Weights of a small transformer language model: 11.1M parameters, LayerNorm before each block.
Each number is 50 + 10 x the weight over the matrix's rms, rounded and kept within 0 to 99. Layers, rows and columns count from 0.

# layer 2 MLP up, 2048x256, rms 0.0411, rows 0-50, columns 192-255
59 49 45 59 53 64 22 38 39 77 55 56 43 34 44 37 48 49 64 65 72 47 54 53 47 52 45 44 49 60 65 52 35 54 70 36 28 38 46 57 38 59 44 47 44 37 33 59 39 50 50 57 51 47 30 52 39 59 52 65 53 51 59 33
50 50 53 63 58 59 58 48 47 79 23 51 64 47 51 52 45 56 33 50 57 50 59 39 53 75 52 58 60 50 46 47 64 55 52 39 42 32 33 57 42 61 50 38 51 40 44 39 59 55 51 46 70 43 38 47 43 66 41 40 30 39 55 49
41 50 38 57 35 64 52 34 51 45 62 41 55 58 52 48 57 50 53 53 47 49 55 50 73 26 54 57 51 67 73 62 60 48 70 39 50 46 67 33 37 43 51 31 33 53 65 42 49 54 52 54 57 58 65 45 52 53 39 38 50 50 50 52
68 51 46 51 45 52 48 53 63 55 57 57 53 71 39 56 39 68 44 36 45 49 50 51 57 57 48 21 44 42 41 40 63 46 42 60 57 44 39 43 49 70 59 55 52 47 75 32 62 38 56 57 68 49 57 60 45 40 54 55 38 41 58 48
44 37 37 65 35 52 47 60 55 66 49 60 55 56 29 61 62 47 39 56 50 51 48 54 51 59 53 45 42 38 67 70 66 55 57 41 44 37 32 54 53 51 46 44 59 51 44 45 53 52 46 43 61 49 50 54 42 58 50 58 32 50 56 59
59 53 51 46 49 52 38 73 45 57 55 66 38 35 50 35 39 43 40 41 53 46 57 56 51 43 39 42 36 58 54 57 54 43 47 52 40 47 60 50 55 48 48 45 63 58 38 60 67 60 44 53 41 43 50 55 46 70 45 56 52 44 43 53
46 49 42 56 53 43 33 57 47 53 37 47 57 40 48 77 52 54 59 40 56 61 47 33 49 63 57 54 41 51 63 58 48 56 58 50 57 42 47 64 48 52 33 57 55 42 58 40 62 36 47 38 40 72 47 36 27 42 44 50 54 56 41 55
58 49 50 46 42 59 51 55 60 53 63 50 60 48 40 54 43 65 48 47 41 38 57 63 58 49 58 53 46 51 49 51 45 50 45 49 48 33 40 48 50 58 50 50 55 44 55 49 61 51 58 46 58 52 52 39 64 50 45 58 42 50 46 50
52 48 56 46 35 54 45 38 37 54 41 62 56 45 53 43 49 58 39 44 37 44 55 57 75 68 44 54 43 64 55 48 44 45 39 40 75 45 54 45 41 46 60 44 42 54 43 64 78 54 48 44 50 43 49 57 51 56 35 47 54 45 59 49
50 32 27 40 47 42 53 58 59 73 61 52 52 42 50 57 41 40 66 48 65 39 61 60 60 63 62 44 40 52 61 57 39 46 61 53 69 52 46 65 65 57 47 54 39 49 23 59 51 49 45 50 41 67 43 44 64 38 57 55 37 54 44 34
46 52 39 41 47 58 41 54 52 53 55 51 53 39 59 61 49 35 58 55 53 50 52 46 55 35 61 43 59 47 48 65 43 56 49 54 63 48 56 52 43 31 44 63 49 45 57 27 57 44 53 50 68 63 53 54 48 39 48 58 61 55 50 47
63 39 52 34 33 66 65 59 65 52 61 57 50 32 48 54 44 47 51 45 57 39 37 56 58 45 42 55 61 50 26 51 48 45 52 60 58 39 37 70 49 59 58 29 37 47 44 48 67 29 37 62 65 82 54 42 35 45 47 47 23 44 37 34
41 46 53 66 50 49 60 39 64 38 50 60 38 69 42 57 61 54 47 52 59 58 44 64 56 68 67 54 53 50 60 45 72 41 55 50 57 46 55 55 52 58 52 44 27 46 53 44 44 27 36 59 49 73 53 38 46 45 47 55 44 46 48 52
45 41 40 57 54 56 48 41 49 37 51 65 61 70 38 49 33 51 61 47 68 54 50 38 54 57 40 49 52 85 66 35 57 41 50 58 54 56 49 20 56 62 51 59 35 45 60 50 61 45 84 58 54 67 60 43 50 74 41 50 62 48 33 29
47 37 48 41 33 51 47 43 38 48 25 45 44 68 53 62 44 55 59 35 55 59 52 66 73 56 63 63 59 53 80 73 51 49 47 57 64 54 30 36 53 49 37 45 35 59 51 47 47 73 59 68 57 41 49 49 45 42 43 73 36 43 33 57
66 52 36 43 32 67 68 49 49 56 45 37 67 46 47 49 50 54 62 43 50 54 56 43 67 55 49 50 71 58 46 55 52 49 48 53 69 50 53 46 37 49 67 42 46 56 59 49 72 52 48 52 40 57 39 58 54 52 67 55 48 38 56 55
63 63 39 52 46 44 45 54 62 55 54 61 59 49 58 41 19 54 46 43 62 55 66 43 48 57 50 32 68 54 20 47 63 65 47 54 64 35 48 62 55 80 62 72 23 56 62 32 48 50 53 58 46 43 55 46 54 71 46 60 53 29 52 45
45 41 31 47 41 50 63 62 48 59 40 50 49 34 46 50 41 62 51 52 67 77 39 61 48 45 34 45 42 45 62 75 68 52 51 34 57 48 36 68 42 62 49 60 48 58 51 47 68 54 51 38 54 42 53 46 42 52 53 57 59 56 43 51
59 52 38 40 51 48 51 51 62 46 69 42 37 42 32 48 48 49 32 47 62 44 43 58 65 48 44 43 42 47 44 48 54 50 57 64 47 32 59 37 54 55 59 47 42 59 39 66 43 48 52 51 66 38 21 39 63 47 66 52 36 40 48 51
48 51 42 39 39 40 57 49 55 54 46 51 56 38 62 43 40 55 45 52 51 56 48 59 83 57 59 47 47 54 51 48 57 50 30 44 58 46 44 50 49 55 57 51 42 71 31 45 57 69 58 29 60 57 54 51 44 75 46 62 34 42 71 41
31 63 52 52 47 49 31 39 53 39 63 76 58 46 45 59 65 32 48 39 49 31 61 54 46 62 52 29 50 47 56 63 38 46 65 58 52 25 58 39 54 52 46 52 49 53 37 43 45 53 59 60 42 44 43 34 57 41 42 69 52 57 54 53
53 50 41 50 40 45 48 56 48 44 39 54 51 42 36 34 53 39 53 44 56 56 38 68 53 17 55 56 53 64 34 64 62 52 42 41 42 46 61 63 33 48 47 44 60 51 68 48 48 62 49 28 60 39 44 55 36 58 50 56 40 61 50 57
48 70 43 52 51 54 53 44 65 48 29 57 44 57 51 58 38 51 47 49 53 39 41 50 42 59 43 44 55 54 50 48 44 52 31 60 60 38 39 47 57 63 53 52 45 48 45 53 47 56 45 40 43 59 50 65 56 41 65 60 36 48 73 51
48 38 48 59 47 59 46 46 46 53 42 61 59 40 36 49 39 63 49 49 62 61 32 48 53 64 51 36 61 57 38 52 42 53 49 46 56 45 48 54 55 65 38 57 40 41 48 41 41 47 47 41 74 50 55 31 27 46 60 52 32 49 65 50
46 49 38 45 38 44 68 57 50 67 64 59 73 31 60 43 37 47 58 67 44 46 57 48 55 29 56 33 34 41 31 74 52 60 60 56 48 60 53 51 53 35 50 56 37 53 45 50 67 44 64 45 57 55 34 61 65 45 37 39 42 35 44 51
41 47 45 57 35 49 39 60 53 44 45 45 57 51 48 37 47 49 57 54 53 38 42 51 74 51 69 48 42 54 52 66 55 47 53 52 45 23 38 52 37 43 58 62 36 60 41 55 50 38 59 68 38 50 42 51 51 48 52 55 36 43 60 56
38 56 37 44 47 60 50 38 52 38 54 56 58 65 53 53 39 58 51 54 37 56 56 59 57 58 61 52 53 50 49 52 63 46 53 54 38 44 41 45 37 35 48 56 63 33 52 40 46 64 49 43 51 44 42 55 54 43 54 38 56 55 48 64
56 48 37 62 53 52 41 52 48 66 45 48 45 60 50 49 48 41 35 49 59 63 45 52 53 46 36 41 60 50 46 51 47 39 51 34 55 60 47 42 47 48 45 50 68 51 62 52 61 48 62 48 43 48 54 50 60 57 40 40 61 51 61 51
48 40 44 57 44 63 35 27 63 60 60 49 59 48 39 56 37 54 58 52 49 46 41 58 47 42 54 57 36 57 33 47 36 52 50 56 54 62 50 65 39 50 37 57 52 36 65 22 59 43 58 37 48 50 41 56 42 62 45 43 36 52 43 43
50 63 47 31 56 49 36 44 50 78 43 61 49 67 50 45 48 47 61 42 59 57 57 39 37 34 43 28 44 38 43 50 47 65 36 54 51 47 57 45 54 50 55 59 62 49 52 71 58 38 62 44 47 40 37 22 46 33 57 42 61 57 47 50
48 63 41 58 49 62 57 54 47 61 54 51 41 50 49 47 51 40 39 46 52 53 46 52 66 51 54 61 51 61 46 51 44 61 30 59 52 61 50 44 39 53 58 40 54 65 75 60 59 27 49 59 54 50 49 43 60 53 65 54 53 41 34 56
51 36 46 64 53 51 63 35 52 42 49 51 62 65 47 61 58 61 65 39 54 43 57 63 66 42 40 51 51 48 63 65 43 59 48 47 70 66 55 53 45 49 52 29 57 39 44 56 48 51 37 31 38 42 47 47 52 68 61 48 38 29 65 56
64 52 55 60 48 65 68 45 52 53 54 63 51 71 48 41 46 49 59 62 38 41 61 52 65 33 46 60 59 66 41 38 63 54 69 44 55 45 45 66 51 45 55 60 36 47 52 56 54 58 46 34 58 52 63 70 48 57 53 59 48 53 40 52
62 45 49 61 50 55 48 73 48 45 64 57 59 39 57 49 51 45 64 43 44 66 52 49 56 57 52 34 42 45 63 43 47 50 61 55 48 39 48 47 39 56 53 48 42 57 67 41 53 49 56 47 51 27 51 57 57 53 38 64 48 29 46 57
46 44 31 43 56 59 35 46 62 67 49 54 50 47 56 49 41 47 67 49 52 60 61 28 72 69 46 52 48 48 58 56 58 74 59 51 57 44 70 39 38 57 55 45 51 24 59 32 59 48 63 54 36 58 61 57 51 43 33 36 41 53 60 43
55 37 54 56 61 57 59 50 69 50 58 49 56 47 39 60 39 48 40 48 45 52 54 50 47 45 54 39 50 45 29 36 63 48 57 42 61 48 50 40 56 32 44 53 55 48 46 37 42 66 69 40 42 48 51 58 61 66 42 48 38 44 60 48
54 52 25 65 34 54 54 52 54 55 60 59 51 40 44 65 41 32 49 34 49 56 66 62 52 38 56 58 39 49 34 53 49 59 56 59 48 58 59 37 48 50 34 36 59 38 44 28 50 43 54 39 56 49 59 47 38 40 45 49 42 47 44 39
55 59 40 58 41 64 60 53 57 56 42 54 47 70 43 57 57 44 47 41 50 52 38 51 62 40 43 49 46 53 47 52 45 55 49 53 54 44 57 50 52 40 67 38 40 59 44 52 57 57 52 58 67 46 56 61 55 48 46 47 40 49 51 47
50 48 51 58 61 47 56 49 44 60 82 56 39 44 60 53 58 46 35 63 69 35 55 55 50 36 44 62 43 41 69 44 42 39 64 57 63 47 51 41 20 58 59 43 49 45 61 50 53 38 46 52 40 51 54 69 62 46 40 44 45 35 46 43
40 60 49 51 58 41 59 44 48 55 57 60 70 48 48 48 56 70 40 44 65 63 39 39 62 25 57 51 64 33 46 36 63 45 39 35 56 33 44 31 37 60 30 28 46 36 57 62 46 52 42 61 52 51 53 36 63 54 59 58 48 47 54 50
64 53 38 40 43 53 47 54 61 63 38 67 38 62 41 37 51 57 54 67 55 66 62 50 61 42 44 42 55 55 25 51 59 56 55 55 55 41 66 64 33 51 60 59 41 07 56 42 56 34 55 57 60 44 47 55 52 40 46 59 38 56 46 52
59 53 38 53 45 48 51 55 38 58 49 58 40 79 53 46 51 53 57 40 47 54 48 51 51 39 55 26 38 42 42 52 51 50 56 63 45 46 43 60 56 35 65 55 51 47 51 49 48 43 46 53 61 47 50 51 48 49 65 74 52 52 65 41
59 37 58 56 46 50 43 41 49 48 61 61 49 48 57 59 63 52 62 63 60 62 48 35 59 30 67 41 62 52 54 37 45 38 51 55 37 68 43 52 49 59 47 48 56 46 58 49 50 56 53 56 58 52 37 57 69 61 50 54 65 35 53 36
50 45 23 49 35 60 36 58 40 41 39 46 63 59 47 60 43 28 52 51 73 45 53 72 61 35 61 39 64 45 43 65 61 55 35 50 46 48 52 63 42 37 40 57 47 42 74 41 51 45 63 56 61 67 49 58 47 33 51 57 61 55 56 53
52 52 36 59 46 44 50 39 58 50 56 46 50 40 62 59 60 47 64 57 55 44 26 75 60 55 69 50 44 68 46 65 48 44 65 49 57 58 55 56 44 50 42 41 49 59 38 51 55 47 50 41 65 53 43 48 42 59 50 50 55 48 55 49
42 55 52 59 55 70 46 48 48 65 58 60 49 62 58 36 55 47 57 46 49 44 59 57 55 34 48 55 60 46 55 71 59 53 48 52 44 56 55 51 47 53 46 43 53 55 33 48 56 39 43 46 75 42 55 46 47 46 59 45 60 45 45 37
59 39 45 71 40 46 58 40 38 44 61 52 42 49 54 47 49 43 54 54 63 82 52 53 59 39 56 56 73 52 45 53 38 50 54 65 43 53 40 69 49 62 47 51 51 49 53 44 43 31 49 49 57 58 58 42 49 55 50 41 69 50 68 37
37 57 40 41 55 42 58 51 34 43 66 65 60 38 49 51 60 48 56 45 49 43 39 53 84 33 72 33 45 50 56 36 56 43 55 69 47 38 61 46 56 34 35 50 42 55 29 56 45 59 57 36 60 45 36 41 43 65 44 58 32 44 29 61
49 60 46 56 35 63 61 51 37 40 61 67 26 53 29 53 59 51 49 46 47 49 67 57 41 39 57 32 61 43 54 42 48 56 40 52 39 47 43 48 42 37 53 44 45 71 58 31 21 45 46 32 71 51 45 40 47 80 48 38 57 47 54 56
40 60 48 46 42 49 62 46 61 38 50 55 46 58 47 59 54 47 42 41 67 52 36 62 42 54 46 44 43 70 48 61 42 43 45 38 48 39 46 53 34 50 47 28 43 44 39 43 70 41 53 35 40 62 26 29 46 68 32 62 47 48 58 54
48 45 54 53 49 53 47 67 79 44 56 64 50 61 59 57 44 61 58 40 53 55 54 65 53 50 62 59 48 45 37 58 77 50 33 54 59 60 64 58 46 57 45 46 61 45 44 32 71 55 47 56 51 33 51 59 51 51 44 45 42 59 58 53